Each number is 500 + 25 x the weight over its row's rms, rounded and kept within 0 to 999. Layers, rows and columns count from 0. Numbers have three digits each. The size before them is the row's rms in percent of the matrix's.

# layer 2 MLP gate, 512x192, rms 0.0841, rows 167-176, columns 0-95
092:464507482511546447496512468531542486486485531491448473501503508513503503540519500533496479518467500479502501524523507450504530511491541538503513479491521542551507507502534507519463501534456486564492496470537502513527515490519507484553453519503486500475502552480506463465481525473490532493
098:482523461494504483481502509487496501540468503514515460502490448491557512484479493500482493514499455482485516528514534492511508537456509478541520485452503491544503487512500515531464507498514528523536505532489491509514496492489525447491498485477529494481502514454442501489468500522519502482
091:476465499519518487472486484500558498464524536496464506454515448513500542534525531516553487542481506515514527477534491511520505494505524488521494506533522456529496466513487534511524521494502465501542471495493502487522509523525469463551535515475489565540501483522548466498484459478531464466
102:524519485495502504523498494475485523446473485495487500466524527523502505462479494510439472492503511512521498531479474480515519491521531516447514551518494499523476470510497522494480549532508462522500524444520477496567518502508507485516473534501523476487483487484488453463532529482527514493
101:552562530492520480467475458490496479479521500475464524499466499498461466512492527434482535534505515547487503475504505481552468501482531510494525488500545527503492486508492496503474473477474512515482501514493507482493530504523522485498500487538478539499507513505479495496507476517520484483
096:466483483531524553490477493520508493456540499496493499519500499521485473490524501498531528486507509503526473494496443505488482497515467476472465546502479529472515509498460492514531498546485483498473511482531503510539475503510492430519522542505535479554449503522479487499478473523526486478
098:419465509471556491518479462481528532510503503532478530496504548490494484509523509521482502498528469508500523443492483513467479514541502499500530481548517521481484500509496516500516542492489453502446484484479489524496470483522526498542494518493474495511496495519455498467501500519538488498
101:520525495493487537506483520507526505518486486525443526505458515514512493507518495458548516508533530553492507535462486529480509506497531471529532519473481463457478506487494494508509503477520542515515486546462509520509507509490484480467546480509493477496492485512543493528500494498523522469
090:496470500487494533478516533481525479522527477538500520465463457527516484530560476531542472509478529507487485521480492484521533490537488514509540482506496541498507510523489516536490493518466519464498502490520522494538570427542477481485531520525516528463451548489472494473495495475537518494
089:483501491536478480511495466501473509502463510510529486510458468527469491559533494513483491464489482458481481499470496451533495524504515466485451522526522488559471525481514470512442512489506479514505538474507493452491485467501476520491543509530512510462522512490561491487538485528478482471
# layer 2 MLP up, 512x192, rms 0.0842, rows 167-176, columns 0-95
094:494461510489477494489487541504469495536502466487545514508483497512495518516494507465508528466524498492500522490507538511506438473472497484497507479555533449522472505485449495492511483493564518493500554454489473477500509510485489518497489465503494524469501470496520503520475491543462520499
100:512489474516457490492516475483528504564470505497486469521484481452493522510503541509472466526532479520486506456515482485502478496537482513514533506492498504510523497499516530521517563464489502454467527486545457487448497462505478525499481493529488470472486519510516526464496473491494513569
093:520514501525491519514545502513504514544489483505499512533491513485486494454469466462513535472458501471511496495531512495515506494485492465497521517458490554479482527494536445526478511502455550530524523521492501495473520479478497523517505490514465477434519493497455525475500531516504496501
097:508554528502525517483505482463497505523470514508489491512511479478510480469536503538512463489505505530524512456500510459480524511511521487491499496462539508506473499495537483502468518528513525522465482543563556498472532506459502531491473545529476537463514488526455507447543512475510517475
103:500471501483512517504517464522499501493492502464494499495485465488528496508467520518499499463499486510467536509512565478534480463494533451485501513482511512475503474500530521444459448507493499491540514537455514498500508483504460476514522464523492502465485511465490471558500552512494473493
098:490519460493465516473507484482496469482513531524464476493489487474497472471496425507507494510524536527505475480457540493519534542496502475492502504507472522478486488543518455420519510508494513445484511486525496488500446451466546491493480533514484458537464478548489517534478496465496476490
091:506495488487458501471520527472530488488470481473511508496479462481481500502477506494500498557493506516506508498488504504502462484456479441481498508506480502538436490519518486511460470504489501549503471500507544473501484525515479484408474535516508506496458509504507487445508497539484482481
100:479470516524460505507479470497480471508485472492507484456510487444495496490467491480520497451472454484472526480530489477513499501481508543485502486528509548486508443540570526524499463529521481451487459457506530509503475504504483553505498513511525525496487471496512503475526510442522506510
088:475489481460521473509499498514490562534494482492564523522496502531514511504423467474502513487482491501512540502481498503536468524508512511549534485495497503500484482479529514509483525498495458474537482506522515489528474518470503490472483484504498503520536531518513532506552498491486503499
088:472421514504511502530497498487431512509513514494495503516478486484509519514510519510476539466482472472487476481477503465548488507473489476498485494512522455555471498520545501499447485496498497518506476502467464457522517475519464480475513463505510520491488489489540501498529498478513461496
# layer 2 MLP down (transposed), 512x192, rms 0.0829, rows 167-175, columns 0-95
097:437525490525467486525521485461482469522511454489566514488500475480530478484481490494486485480494514500521484491506493540517461473511497478520478511519518541514507483523486512477495484460489537509489516499463456520490529540460526492475513496504520508511528487503490504540491482541558536512
109:501512487544501499474492503498513507524493506453475521508466514491513546480519529533484519534542518485462487518517513500515518525478497494544515502478502475516502471508471487542505519458508513495488514496477514522479481505517480504472527514485479495495522489529509501450475486453511508520
090:495456507515479484479536507484491506475535532503472581501480511528556512488483541474499531521495512502524515453504487464499490483475554476477444533540521503472507502537504498508519498499486493465507461526537492536492493511493495501494538517490455474491475539525505477454512475498521469481
102:494507516496460513458513509497530491480520497490499493490497476473533566468521537551519484491479521474483504486492477501496542506562485463481516474512496459469471498501528510480524514497488518514492536540491548481483492498504479552487542518483449497475509532484475500465532517508456486484
109:471531538529496520473495459531505504519471504507490490465521497489480507455456534511517489490476485517439487522467538461542492446486519458465497468519505528497545510500514495466483504531481541501527525514499471555547543472496483464468533466482456496515497567474501489558522536515503473500
098:486492459450454487471524425498481473491511531486490516535515487466530493500480489484478507484511500459514499516475530494527448542495464466463520509521485485515501471478506497473499481524463537495434503492561515499462520503456523474506458510504520476541463456522511506480489490479486498518
094:488510516518446512469500521489500519462446491486503494529479497510489489532502470446509464566544488523499435483505514482481478489511462498523484533477474450516524469523433494535480519473512494554469499496478498493514538536509461521490535470471493499502498485494499467487505488500452508523
104:535478480524526478488557483499500478468508489495506524482503523498495523496498488530488505509503523475489485511511496528500506500518501541490485546514510498555530553466515510468460501474490466510519472476519514507473492531504494475473499517501510532503521481550497497484507459474526497517
089:515522475544509478520509494502516484477479504506494542512486544486519473496511531505498494492512434548512534463463513505518474461462478499531459500492469495516544484475460500491512517527515507543512549474485543478501403493493477486450491532471523505461522448482511504510493511521468466535